{
  "norm": "rmsnorm",
  "rope_theta": 10000.0,
  "init_std_up": 0.0159,
  "optimizer": "adamw",
  "batch_tokens": 65536,
  "doc_mask": false
}
Each number is 50 + 10 x the weight over the matrix's rms, rounded and kept within 0 to 99. Layers, rows and columns count from 0.

# layer 3 MLP up, 2368x896, rms 0.0156, rows 1461-1480, columns 504-559
60 62 47 61 48 58 48 60 51 41 49 40 41 59 73 61 56 32 35 67 77 40 71 50 47 53 50 68 57 40 50 67 60 44 47 54 39 61 38 55 53 56 13 28 54 58 34 39 55 48 37 43 45 37 45 45
29 47 59 61 51 54 54 54 47 68 59 63 48 45 42 69 44 46 50 51 53 42 65 74 47 43 41 59 51 57 67 56 52 57 65 50 54 48 43 33 65 38 50 49 67 60 54 31 42 42 54 47 48 17 53 43
43 65 42 48 56 63 56 58 63 55 31 44 45 65 37 46 40 40 29 34 59 67 46 39 57 48 53 36 65 42 46 62 48 43 48 59 41 59 45 42 48 32 52 44 54 57 57 51 51 44 55 54 53 54 56 57
48 53 47 62 44 45 39 35 41 53 66 67 42 63 48 59 59 40 46 65 56 48 52 61 42 40 43 50 54 33 62 47 41 62 86 48 56 56 53 36 58 59 60 48 45 46 49 65 50 38 64 34 73 45 55 85
55 58 48 48 56 40 35 45 48 65 51 37 50 51 61 47 39 43 50 59 64 53 50 50 58 45 60 64 33 59 54 47 61 35 35 43 53 63 56 52 47 41 33 62 59 36 71 49 59 45 62 48 55 33 50 50
35 40 49 62 38 44 47 57 50 37 40 53 44 37 40 43 38 58 56 44 56 55 60 44 47 44 68 47 43 50 68 48 65 69 42 68 61 47 49 32 58 68 47 50 46 19 44 43 25 47 47 43 52 59 35 69
65 35 36 35 39 52 59 53 57 63 60 53 38 59 58 40 38 51 63 40 50 48 43 53 51 51 56 38 39 58 49 43 44 59 38 66 44 28 50 56 41 52 54 42 66 47 56 47 49 59 59 57 67 53 35 46
45 39 39 53 39 48 54 42 38 41 57 66 52 42 40 41 51 49 62 52 37 49 62 22 42 51 48 37 37 60 42 43 41 48 49 51 48 41 55 42 29 47 66 41 57 56 50 46 62 51 42 60 66 47 61 73
49 47 46 59 75 36 69 62 60 47 58 33 38 58 72 52 53 49 44 46 47 46 39 62 48 47 42 46 42 64 53 56 41 60 67 59 46 62 64 44 53 61 50 55 71 64 35 62 59 53 46 49 47 53 40 48
55 59 61 58 33 49 66 62 43 54 64 41 45 61 45 58 50 71 75 39 47 29 28 39 64 51 32 63 46 40 36 56 19 26 53 28 38 46 49 17 59 45 61 44 55 50 55 42 46 41 53 43 44 40 40 49
46 61 48 50 24 87 37 49 54 36 64 61 49 42 47 53 39 38 54 51 52 35 38 35 65 49 48 48 48 59 60 35 60 37 64 52 49 44 40 36 40 51 52 56 66 40 42 52 50 57 48 58 42 36 48 57
52 33 35 55 41 68 41 49 62 54 52 44 52 57 44 41 46 54 64 39 50 49 52 44 72 56 55 53 57 52 45 44 44 56 49 30 45 36 58 45 61 54 57 53 36 61 63 46 54 51 52 66 49 47 43 45
48 50 53 59 56 38 42 58 44 58 54 59 50 62 46 51 38 34 39 38 49 38 52 42 35 45 55 57 42 38 45 48 49 57 54 54 58 34 45 54 33 53 54 43 54 52 49 58 53 45 45 33 43 40 39 66
66 62 50 55 65 43 47 46 42 43 60 52 31 45 56 63 44 62 45 54 53 54 46 51 44 42 44 45 56 42 56 57 46 39 50 53 39 52 40 58 56 46 42 44 39 47 47 47 65 52 36 50 67 52 44 53
33 50 52 38 48 47 67 40 41 46 59 45 38 21 68 51 39 60 52 56 66 50 46 64 43 47 35 38 41 34 60 75 49 48 35 57 45 73 56 67 62 75 50 37 62 48 45 40 42 49 49 39 45 68 59 55
55 50 61 35 53 48 35 66 50 49 54 56 51 38 42 44 42 74 50 46 55 55 38 40 60 25 46 50 39 42 61 55 54 47 60 41 67 59 33 52 60 52 39 51 48 46 47 55 62 52 51 66 62 47 34 34
44 41 58 51 45 39 49 38 55 41 45 60 57 43 63 35 42 57 53 31 64 46 54 66 59 49 33 45 54 53 48 54 50 61 60 40 49 61 38 57 49 49 72 61 56 55 39 50 33 64 52 42 53 40 61 44
58 55 50 60 52 49 50 58 40 55 46 33 55 50 43 53 48 46 44 58 52 34 63 53 48 49 57 48 48 47 47 44 47 47 38 43 32 63 57 48 62 44 39 67 31 58 61 55 67 54 58 58 61 51 40 57
60 51 29 53 46 38 45 65 29 66 35 53 43 28 52 57 56 39 37 54 50 51 47 48 52 67 27 63 68 44 55 63 32 63 66 58 45 45 49 37 46 48 42 61 42 55 43 43 60 50 51 46 70 51 54 46
52 47 55 38 47 50 35 41 46 48 41 41 74 63 39 38 41 49 48 54 63 57 53 51 60 53 34 49 49 52 53 40 44 59 51 45 46 46 56 45 56 49 37 46 54 43 42 34 56 41 53 39 42 61 49 43
# layer 3 MLP down (transposed), 2368x896, rms 0.0125, rows 1461-1479, columns 504-559
42 40 59 48 71 49 53 39 56 37 43 53 61 80 27 53 41 57 45 55 51 45 39 58 52 67 62 44 29 64 63 34 64 60 48 79 44 58 27 55 51 41 50 46 63 45 52 44 44 76 61 51 54 56 52 40
52 40 64 59 37 38 33 56 50 65 77 38 38 33 37 57 36 45 68 43 55 43 46 36 56 55 46 48 59 49 32 35 47 65 63 48 46 29 34 55 42 49 50 43 42 54 70 54 43 40 44 67 48 37 57 71
59 47 40 54 40 37 53 45 44 72 46 48 51 44 52 55 40 51 50 54 45 46 67 61 69 55 51 54 51 46 43 47 52 44 56 59 43 53 48 61 56 39 60 52 49 47 50 50 55 41 64 60 54 54 48 51
64 49 59 54 46 47 50 61 58 33 56 67 56 17 31 47 51 39 58 52 52 60 46 42 30 51 54 31 52 52 45 48 56 48 42 56 63 62 43 44 54 61 47 48 45 46 37 51 47 41 00 37 43 47 60 60
38 42 49 36 60 43 34 55 58 49 36 51 38 62 45 47 34 57 51 44 48 46 80 50 47 44 38 52 64 53 44 43 44 49 31 43 48 52 57 63 50 59 43 61 50 29 52 58 39 62 99 70 37 62 44 60
54 60 56 53 59 46 60 49 61 40 36 54 36 52 53 46 59 41 33 45 48 50 46 33 51 42 47 54 46 53 55 37 43 50 56 45 47 43 49 47 48 56 59 45 56 27 42 54 40 49 48 61 40 47 58 50
56 42 52 39 47 45 69 59 60 62 53 49 55 52 53 48 31 45 66 24 53 52 46 43 57 39 50 44 49 64 45 49 37 45 55 57 59 43 50 36 45 70 68 58 48 48 43 43 48 45 52 44 52 50 44 44
53 59 65 66 33 59 58 39 29 55 40 42 47 33 56 50 52 51 53 36 61 53 54 29 46 56 46 35 41 39 42 43 50 56 58 57 41 61 47 34 55 52 55 46 37 34 51 54 52 68 44 59 42 63 36 52
45 28 46 54 52 41 73 48 54 50 45 52 53 53 54 56 48 56 52 47 47 58 57 56 66 54 47 37 35 52 65 32 45 89 69 50 32 38 61 27 48 62 40 44 41 32 44 57 63 52 37 55 41 53 43 50
53 38 44 48 48 56 59 57 48 50 44 37 47 45 58 58 38 57 60 44 66 55 47 28 58 59 67 46 56 58 50 58 64 47 60 51 60 43 55 47 53 59 52 48 52 52 51 50 53 46 60 28 46 45 51 45
51 45 46 48 62 47 47 62 44 53 49 45 66 61 39 37 48 36 46 55 48 39 55 38 62 47 62 27 51 38 54 34 36 50 34 50 54 48 41 46 62 58 64 30 54 43 39 36 48 56 60 34 50 48 41 51
26 39 41 56 63 58 55 49 51 64 38 64 42 32 49 60 50 53 39 46 50 53 49 60 57 59 52 55 48 55 51 71 48 36 49 39 62 51 58 36 69 43 51 46 51 51 48 57 54 72 33 49 29 56 44 43
53 45 62 47 56 60 52 57 37 54 58 69 48 34 36 75 41 48 42 47 38 30 44 38 20 47 47 49 62 42 48 55 58 45 39 54 58 69 54 47 49 40 60 46 56 42 41 35 44 37 43 59 44 65 70 52
31 40 30 58 42 41 52 38 42 63 49 59 46 54 37 66 53 52 46 60 52 53 61 72 54 56 44 40 57 62 54 54 47 51 38 53 40 56 48 56 46 34 61 41 59 38 50 35 45 48 67 49 30 47 52 48
45 58 54 56 51 30 55 61 53 57 42 56 49 75 49 44 61 55 50 34 56 34 54 36 37 38 50 26 43 57 56 61 70 48 51 33 42 39 54 72 64 60 40 66 52 54 69 33 51 56 54 67 53 74 69 34
51 49 38 59 70 54 75 52 30 53 62 53 28 47 54 48 39 75 38 58 59 40 51 35 65 58 59 47 56 43 59 55 60 42 48 54 55 63 55 73 52 44 26 56 52 52 47 52 56 38 67 85 51 49 57 48
42 47 36 53 41 45 56 42 35 51 45 59 57 44 48 41 59 61 57 54 53 38 40 56 58 56 53 55 67 43 46 50 37 62 47 52 38 46 46 46 49 52 51 70 57 31 43 57 48 36 52 55 52 40 49 42
49 68 47 47 37 35 39 59 56 58 50 62 54 41 51 55 25 48 37 65 62 63 41 63 78 58 40 38 67 50 60 48 49 33 41 66 46 49 46 28 52 51 45 42 52 50 55 42 44 44 53 50 51 54 40 59
49 59 43 45 47 59 65 66 36 45 64 56 41 41 28 48 52 50 51 36 56 52 67 52 48 58 43 52 62 56 57 31 63 41 50 57 42 33 56 52 42 50 58 41 54 59 39 34 42 50 60 56 66 45 64 66
# layer 3 MLP gate, 2368x896, rms 0.0164, rows 1462-1480, columns 504-559
47 52 40 58 40 59 64 43 51 45 29 35 52 45 47 55 63 43 35 62 51 64 52 53 66 51 64 53 57 36 66 70 59 46 41 55 58 63 59 63 56 50 53 44 60 63 45 43 56 49 59 36 56 67 46 51
42 56 46 40 55 69 61 49 38 47 67 53 58 44 47 42 48 65 66 35 44 57 45 49 52 64 46 53 52 59 60 60 43 55 46 60 58 41 51 56 46 37 53 41 71 61 61 42 48 39 52 47 48 32 38 34
40 55 62 47 43 49 46 51 62 46 47 21 34 54 45 45 49 46 46 58 42 67 52 38 64 33 55 63 43 41 39 34 63 32 67 53 68 33 64 45 42 52 55 50 44 41 33 39 64 49 58 31 39 56 40 50
56 66 44 54 48 50 55 43 48 57 82 45 49 58 69 50 39 45 47 49 66 53 55 36 60 52 49 45 50 59 51 40 47 37 47 45 59 44 46 59 51 25 44 63 50 55 60 53 70 48 59 53 18 33 51 33
38 50 51 50 40 44 47 40 59 51 61 26 75 47 46 43 59 38 55 49 51 32 53 44 46 64 64 66 49 50 65 61 46 46 48 59 55 44 46 52 50 46 60 44 50 38 55 53 45 51 50 49 50 36 46 65
35 28 36 51 57 45 51 46 42 55 53 54 48 58 63 53 50 34 61 47 51 61 60 70 43 39 46 50 48 46 65 70 59 58 58 48 45 38 45 54 49 44 63 48 52 55 21 54 47 45 52 52 44 47 49 62
54 47 47 41 64 46 56 38 41 52 45 28 58 56 73 48 58 30 50 49 45 52 49 44 63 46 58 56 51 61 58 46 43 52 42 54 63 49 51 43 74 42 47 53 42 53 56 49 44 34 59 44 37 37 49 53
58 46 65 33 32 57 39 45 54 45 50 52 53 44 39 43 40 56 52 53 60 47 50 55 53 42 34 41 57 26 50 66 63 53 61 43 55 32 57 59 42 55 57 53 50 23 44 48 45 33 57 46 48 51 51 77
54 58 66 52 25 37 45 64 63 58 52 40 46 55 67 51 53 51 44 44 46 42 45 49 52 47 49 50 53 56 68 60 56 46 40 47 45 57 68 45 64 52 49 46 55 58 31 59 46 34 48 45 53 39 47 50
53 47 43 39 62 40 52 45 54 53 45 49 42 55 49 46 57 48 52 46 37 33 49 36 52 46 51 50 30 56 41 46 50 58 62 37 56 45 55 40 51 51 54 61 54 34 46 48 45 34 55 49 59 60 71 42
54 43 45 46 28 60 56 41 49 57 49 41 60 49 63 50 53 58 51 57 37 35 38 57 68 72 22 56 58 38 47 55 48 46 62 48 23 53 49 61 50 34 42 66 41 53 49 40 54 57 43 54 51 43 42 50
51 46 54 55 46 45 45 36 49 49 37 34 64 52 35 46 56 43 13 52 52 45 39 42 48 42 54 56 51 42 53 48 45 48 55 42 63 42 50 47 40 74 66 34 32 52 49 57 59 55 49 16 48 33 44 69
50 49 51 52 45 39 38 57 54 65 62 52 41 54 35 49 41 56 54 44 58 57 55 54 40 47 52 39 60 36 46 55 44 63 40 26 48 49 59 32 45 40 60 50 54 30 41 37 41 54 64 18 57 33 58 47
54 57 58 47 37 53 56 49 51 43 35 44 68 36 59 38 49 52 36 57 44 58 55 34 47 51 42 62 60 60 43 52 38 76 43 56 45 31 51 47 54 50 45 44 58 56 48 74 67 57 44 39 52 57 32 40
58 48 50 53 52 49 31 56 60 38 57 44 63 52 45 38 54 56 28 60 46 54 51 57 57 49 56 59 51 41 49 54 52 48 60 41 46 49 43 34 51 58 58 48 55 32 34 54 58 50 50 43 47 64 57 45
43 31 43 63 38 44 30 52 55 59 68 38 53 50 61 40 45 38 45 51 48 37 58 58 44 47 51 55 44 52 32 61 52 42 64 58 48 35 44 60 43 42 52 48 49 62 47 72 48 51 50 51 50 51 44 53
33 43 51 49 50 59 54 61 35 48 51 42 47 47 53 49 47 54 65 49 44 28 53 44 36 56 48 59 48 58 60 68 65 54 41 59 49 56 41 37 39 54 47 65 55 58 53 64 59 51 47 48 55 41 35 55
50 53 45 62 62 60 47 48 42 53 43 36 64 49 56 42 55 35 43 41 47 56 55 24 56 56 40 56 63 64 55 49 67 55 43 52 49 59 65 37 44 54 55 51 42 47 66 48 58 46 36 38 55 47 37 75
36 63 63 50 47 51 61 35 39 57 46 83 51 58 54 47 35 54 63 53 58 59 62 58 43 52 44 66 59 60 50 54 48 64 57 28 50 64 65 62 55 61 35 49 36 48 53 42 62 51 60 70 37 65 32 45